config.toml
vocab_size = 32000
norm = "layernorm"
attn_scale = 0.125
tie_embeddings = true
init_std_o = 0.0048
optimizer = "soap_variant"
beta2 = 0.98
schedule = "wsd"
train_tokens = 517600000
steps = 7898
dataset = "wikipedia_en"
Each number is 128 + 32 x the weight over its row's rms, rounded and kept within 0 to 255. Layers, rows and columns count from 0. Numbers have three digits each. The size before them is the row's rms in percent of the matrix's.

# layer 6 MLP down (transposed), 2048x512, rms 0.0983, rows 234-329, columns 96-127
099:114127127053042094049092141117094080133121156106121152082069143136081047093125128125106192114140
099:138137137147167120167101124174147167127132131155143077119109043101056097150103134124124120099178
102:077152102115151084095116087137101132169106125153138129137133172126144168187089116135105129158123
101:133178136180157129095137098111079119122099114138082144143098131114105143130098143104123157113140
102:149120122123139118118117117132132142086126149115127045137080120129063073134154126105132132184106
101:191079128155082088101140156097162118087154112184136132097135141106119072101152116191141148126133
096:122128064119143170114123117135137072139097106139162122084089110083109114177140116127137078105131
099:129133154147147114119103081118111144148150103131104135123150174123143086081161129167064127150150
092:074127116118137102133113161158162113145132131144122222160083093153109105175133169122091086095173
101:150119112100132120143107054149121119093094161106095137134131122133110166151200118117160133090065
096:135180140129080118103123078085121144169149150136177148122177097119181059105138128190125116126123
093:067111153073064137160146064141104135080194110127154136081126157122097090180090103110151149069091
102:078139111148098122134099135033147112141083099123121153166099160153122110046152116118100093125180
101:144101170086194152089143139143115106030121086138182166139151091143140165141154146133157112077124
100:078111146124206128060080072080101135150201068131067136067112120130150165158074133131113131103153
093:140135128187172081131176118149111100133163122114101156158152116097120145151100134078177147121106
098:105158156150160068149142101140130124122160179128102188112138152153092155105122084161135130126109
090:129115171106133112133132147155112087218135114110117121143133162154165131123136156121094137025149
099:059115100114136161132153116142126117160098115110114092128082126109152076168100102096086190109072
093:169145163055093089126100162117117139079051098113095115099172134075122111076141154101165122119113
098:132080063106109115117122102084154123097109141117093149127035101169124196151128123119129153131147
101:120170115139115064164100149117115119114144119145148122074055131114189105100096090107150199057103
091:171138105126136099197148131076174205093126116073105125095161066147161123179130133154142138128099
095:120165145141116142158126185085064112135104153153193132157138124121152087068129036160134151130115
097:107164112155144078141114098137112150173101139120128124082110209151102188138124070079183118147098
098:126192111124115115111076090138121145053127099194094150152106127105176171143124123149132078105115
105:172102095148158099144120121115055121123107110124133135134117095104197176072101094105128144089134
100:134127125128120136150088149072102129098158139120117100145113151125151144153125065135126149107094
118:119134175144134151082113135086119158103115050138080167129145145133123110173128168113096110118159
092:107206162146112077120148106149115125093162119178090107134110085170150094105134121138137131116074
095:109105103126072143151127036131171158135088077163170121107158166116104093114112169097098157110076
096:136120107103125135106158111155074168195151135066114139124163136169186176142107148166094118091092
103:068080107191139115151124122147067094166072188114088113133123089156109115111110085101079125118127
101:127131124097113144148080098098086142145156117088147104188128117088117142086138172145156080130109
096:049116138149112054104125222198090085106118081148090099110115162100124094089135160117097044100151
092:113127115164097089128119123072156132164149150129142117127145079091153098126139164180099108135105
107:116133056136125121162141133121156179104139142179143102085096084110141226129111110094112101140144
103:155098140129182137085135128100069100133078094131148083118090128149132097154098131120115113154102
093:072138138086171139146136118129089105126150062149161147083144118149100106133126138075149139083096
109:075143096082117126167123090066150101115107110135110115135135098126097111174148095059113101090059
095:128122094113137103108088071118122100090194136144101124122151099096139119100136060110126121149088
099:120119206148060162096151123142168110140117119151135138115111116132116064103121139156185106125110
088:141148071140137068144169105133131106100109132129111109100086181114130110105116061103093100103120
099:114099175055170097072115150092121152102159092110074153158116071157175182140096118149125149107149
099:148130109099110109122072072117167156144129131142035168124142095114130164128183113174112119115115
113:147144131097148089116166092119125093167146152102099098037166122108168117085199099105061122123111
109:120063125123157201113118120055100139154100139135050090134157122155157177124169165182072147036109
099:181093111110086096127173087131103082131083072130076112126184092165138176175115153153146135123131
104:145127066115159043140109170145111123092091049132194160149129106138169070097160133140152103054132
093:153083086143128149071136186119075140058124145118143115124126159075159194111105156116145162148111
105:087125132132142079148150104125055178121138137192202126154135170088126178117157146139131143161082
099:123109123132140215152081084078136132133143131150110143097120076101123115106046160183098085145150
104:118128112061141090143120155128164103115140088108137111037127119138113166105156144152118179086102
096:106080148200109161168097121143103113207078138128135065052090093094111141094121130130070104190101
103:111121114147129098098115101073144056124117168098103054111105135112071076151183149121095097138137
102:166163137185095151067100175133158145138105162027119101088110104124141094155141117170101100105192
107:122154140138154127070122055110118111145115096061130041116100083105157096149109107134125107202111
102:105129104121132171135079147160111152119138103127109069114095194171084124189174176075137106135104
096:105167139133106126149116135154118130151134132132136133117085131107091129132135167108074154137134
098:131143156160173109154100114129044107133130120105095118141077173161198135088113149133101150151096
118:139138135108047111145107126101163118125120146158144059118135181072117180101086104145164153160122
089:120123108102072065094111103094172129090104138139083176121136134123078153081172161111138120086085
101:128152178105116072051079135142080184072185163078095131090104106161111147136145164077166079084130
107:134091134083087139158116195098133050133159166107052102120154111091115144121091128079152137071119
098:155146147118181148073141155060107116084116091194160149126061114149162235178106122155093128157111
106:136153160090140102072142141076082141111126055136104096126137176128176090127118157141106088171101
102:136124146149107144161134116128111135088128094189137134111080095153100109101122096161107166080161
105:111101163123136087118114131136097136148114081166086130153148059173109154151134109143160103067133
106:118147107128159110107117086087153069171097154080121153127078124104134125111129115073072114184057
095:094106185077168098129147155112128119157069153140109097117143108068137097098166116140155086128112
087:151124060077156133145120123122156190126083134097071134146130106109183141161136144123158110145100
098:167075128149153105106113139118088134121153156121184108140107144146129248118084145113188093074062
103:143105131125156163148074067148095085166136179124154175134172154133145118166084129096074149106109
096:150226158117129130145107119055105096130111129148097180083104183046085145152135143100134115139128
090:147167127127154098126162114146132184080171129091116120093165149182159108151153112107182106055083
108:104107133120077113112111136139141158093117125130162122127134116142105172169106106080143115122138
103:105094141091082074111134142128127154208047119120055169105133135099094154143143089116124148058113
098:147101138120099166116172213080174104117128077127139115109168079144185181108098167078152130111170
101:122191139083133074140096114117086126081121064140129123070082127101116150107140099110126141079083
102:128129088190154118097186106139105137092122099143136099079177163135097141109100053051118152138118
104:153078043144114112162059163129110103182084128188134160150116145116185139168175058096121166178078
088:109151164147130167169124087101116126074076118109128124082100108117095134187166127138204142081109
104:121114134182144100129124055157118141159111077154149157077081072145094095138130120073110156069133
097:152123088148144193093150062133139188092120143110146107152090095089121133164062123176119104142127
097:178145144103128151119083154067169105119064156153080183179136060105138177160124151111139092130158
095:144106175046125152168147187090139112136168110157114159167130173085070099083138155095112150190077
092:190143065067075127103118110086109133122101114137116115110137180167129167134201111118142139121049
098:073108150155103132133071171135106168153179127124174114072154083129104135091158098133128145128165
101:105087095069156123106131115149129106133082131145108124129072157154163091143148130101105137178152
105:120126093134107126127126108135104166115122124168050153115096118108152091155177169119136106090080
107:140089123056172124163112092109073202076089075098105150124121151098089179159106115118151115133115
103:156143111138131127118120163158084127096179137146149114125110130148077093136076134088109064149119
095:133115083115145153133125073175115109136094128152141146109117105097116102161128119074069176168078
108:131093136121096149097130104094129101084116131094132176114121180133137133174109101140171121104107
098:141137156167186121105156071117128153117120172125106158154118106079141119127070140085152138050143
104:067176130202132167099139103148122154139111094141177132096104102119122186155128082077131196125071
# layer 6 MLP up, 2048x512, rms 0.0896, rows 235-330, columns 96-127
098:128165122135115115104119186084116137122145134143148152168143132175098182147136124131150131114185
105:155117137142134127133071146156146130147104188152125165140133100103091140154132112131172087164156
104:113159107123151115105131107150125174146129106161125162155129116135075072172062080143095116099108
100:100128152173080102080162192174087087098119091116072086135132135113168119109117150159185118164152
110:191136125133108143196118090114108109126183130140143134090166130134123066086086117172114209159145
100:116066166135101124136108147212138179142117091114132118166118135133113158122144184099135179106165
102:158132105187074110134116151126150117123126130101163090098002165101104157093081099091116161070128
089:145183130142155163133188097081113136164096108135115118041120080142108095129138121111087118145095
098:081102176158095101121156121113053131128139136110155120150073171188091096175162227184071123107149
100:127114103129142174136175124132122133120151136121125117129127127094143167162172088146127054103162
095:126137064127151100121126138155156089203146209098139152119073101088130072150119130158136160144064
100:115125081127153128139133161176188097108101151170165130114131184119174168073125115227153145175061
105:117138147122088181098148112113113120198153077124153078149117164155127141053165114132130084150123
095:126157176057192069151157086104108144114182158127129116093121111136192083139114120039128134147097
092:098066146089154143093092144147171123093073141147084176161170118162143059126106029106096117090083
114:165164146130167163137147057132094082156148144121150147091156152144145136132060139120072155183118
088:134130125151062125112111123070146110162062132160188121110153138111144094099109116157106123120218
094:114086145191066166178136172136100110160141112134094145173136142128130131174094101117041120122149
089:090150106134122180111076131105151102145035168141105089111159154072150119123108057137122125118088
100:164076071169132129163095224093149114143110129085086126096167151160085142187139151112125147139199
101:104070152109121138132150114092083149097112166097100169150161201201102105101147093115120086077170
099:173076105099139144142102128148113187118163103091183078156109124103154172128143106147120156085158
090:111126111149110205121108114158144112086112076146187100082144123119165077086165145155077110090168
119:033094174162139144086128153165096113170163060172168121141108080151087167129099108181158145136094
101:141106073133155094158121123108110123138085106157128132135192153118087080087114104114137086049169
101:145116084150075089137167124142101128129077104104167138132175121107103118074076062079126143118138
102:098127096188132193112132134091100103136116123136107129130207106144060158159153159111107127083126
105:108104181061126190080106121170064122096121089205120084112125092206128118192115092124138094118164
094:112113179172170145112202131189125109137111130078097140104074089106107094096093176151133163133091
099:101145130134155148166150082128139107090135158130172131073109086018197182142131163161128123135130
100:116160115150173147106112140126137075123142156160154093096118085112136116073109149076093136128192
102:182102121135183152085107123164109124121111132068137122136111092145173107101142131141112109147114
105:125168148126105182089103119128133082139147154151092091182169163154160051135173177123086121136099
093:143201120156143174087127103099100099099104174143143060107120112154103169169138102071149151158105
099:232061078132123134133105167144115154119144155129168129160064112148170129156188111131089162135130
104:158161152133091125136099137108122203171135089193148136110147106180131121098112161096142115160148
101:126131127144111177133184128115120101124086104111117147157083086132054186147090116145119092154099
092:087128123117100189071150107134082079101135145113189161153184114094170127158152180131168120166158
104:072110092111039109144137196178133107157164130142070068144126094138161156165147125116113110118193
117:084112072190158109117124136105157152104096045104075172156155184115157116133128083110123108147146
093:125113093135108059145130084133102105161130146089100138114097075075135201166163095143144113137171
104:091168107125129125093137116087154115144139127105072176134136202088171074089166129074129118132134
102:169098108147156107093149148076136164124131108087124068197115168201157145105134155193130086155140
097:073122068148208179134116156166136172151149111108134073145083101151073184146142126192146115036125
103:102146098112158108120112093161160100139141154119171109132121108102164138120154112109184155134112
114:149086117139109175127114160162150157097117165153062112136087154096124140135130116174091130139106
095:133135082141146113120102079167135203085137133094162039190101168145116126114167109144110104134089
100:072113171131166111125159126102110120074120129116122165095122150100135093160107118115120149099127
099:136128087120111147161140163160141146128073121142113120152096066079189147154152120174159189130134
102:165102081157132102164151136189080078065073128146097117087126171185184095144149128125115091139145
100:105133125163112183117127151203148080159148137133171077112131132107139161061151070187126138105103
105:118095094078184125136105123125141146077204140141135136129125065095151149132154150096108107146138
103:120117165136090104150121133098097044100154134184096106114162107143100078140096105132134178137162
099:146136152131126124117125124130095101088164076170148123171111143106076176166123119121126140125150
096:123141126128126107179102134100189083135125170089191137139155110145083190140048162156130088118146
099:163139168106132121083083163158110177103132124123094090072087144093170126105116083151048128099184
102:083138133119099114134170110115144073146117125110121126151100055112094144080180103168115146196104
102:168186153133120101147160163113147124124132116139207107157116124129075133116126132134107133133178
099:153134101138150192105191118085129118181135169116123099140114149096111104072111107123087102086098
116:120130143146078129202130204028105089113050156124179048091169175088156133119158059113090106146132
097:118077145160114127127171130101137125163106172138083123101152122123144119147128128176117143159155
101:120159168109115078066030139107118158115168126159097114054142132111117121135111159084134106152166
101:156097167136155092151140135150175163077134157167193129119173194155091135126073081139108076135137
098:185119147127146108205095147148137161132146182100133137132149133112092138116105198144175130153102
103:126119154128135077084159159155088051163143127113106091142150165106124178157166159112114128125130
099:123090142121114139135106068085160144152164106103090103095162079171120114168099150083118116119160
096:145046164097163132168095146168087125176161108155169180136128123105115169093126175148151139144109
098:106128189174116167131174237139121154124131122144096103190165106150129158066111117163122093114074
096:094117176130105185155065077108109100101105099115115162164124121112113174111135155108098161161096
096:155124118107060117162165124151120078098141178149138085137058090137111186095100141140123112150096
094:130110123153140090138163173161124145183133163145134108098201149180097134194134121154115107083188
101:131193092144201176137192113111110131132084112100057184107193113089168129094111136153077117163083
100:091180123160113149095127119124142151101101157127153133124134135173096081079116151129153137112134
091:154105089135107143139167114134116132137134110115133185112138125086056150120114113082114100111192
103:094107123131104190150116158106098171057147084100134054170169092142114188148131139142175175178131
096:182127075117139068158127159152165148119106144093078135108109144139105187119136106103061113160163
099:156102104165082121106163156117186084131110131150107146137163092170135165115146159102176100128198
093:111147171189147129136136100161141125105158120083203158092124089126121140125110142093111074135136
101:153132076140179132176175108126119159141140150125104034170081125147067145108152137144120182168134
104:095133140134097088091156131158182141067143084174112162093116091214114088165152067109143127118094
090:183078120131199176176076145115163126184070123169136104113143094208142146058089109107186114181147
098:107104069172172138143202102142106103108186154093165170153167122117112072193149122049161192159105
096:145102153152159172109152080107124151171108153094150086144136110154138133107105170080175090126132
101:105045166075135158119205171163176074139167128117099207112126075176101174081110079128194163138171
098:125137116121201230122094115134139086140162152133117166014113076086156113109101163081066122131120
101:092165165098113141115104096104147090141112156150167172061149120102109157123098145089160161143104
101:191188172149111148115060100170133087126106116104091078065114086152176160179158087166132087088112
094:079077143151158128120117152138092075152016095195155141140171074115093087114170100156157129160069
094:117075140152120131131154116118121122085173082132143128157164173046108158093150153151119136105186
105:167170155103122150163125160184211130098140141155109156156129199129148161165138134102130145120126
104:102087094111115112150126186142114092131161090109121178115119128104157078087097087136110138160126
091:091064125083119098147040111127112151117105187116163132119110080111134065053109144127092143088131
103:107110074089094156100117116136128083130107152105074147182077136133199140106124115121148187146077
097:164141106151139081107081134088120189152079159121154087135110109154156089095179105117101145103166
118:178157141136099191116127164200091153087102080162064199130125137131179082124108151186097124118114
095:086122108113115136126148109132167127088115134123111073121118124119078063151143108141203105122153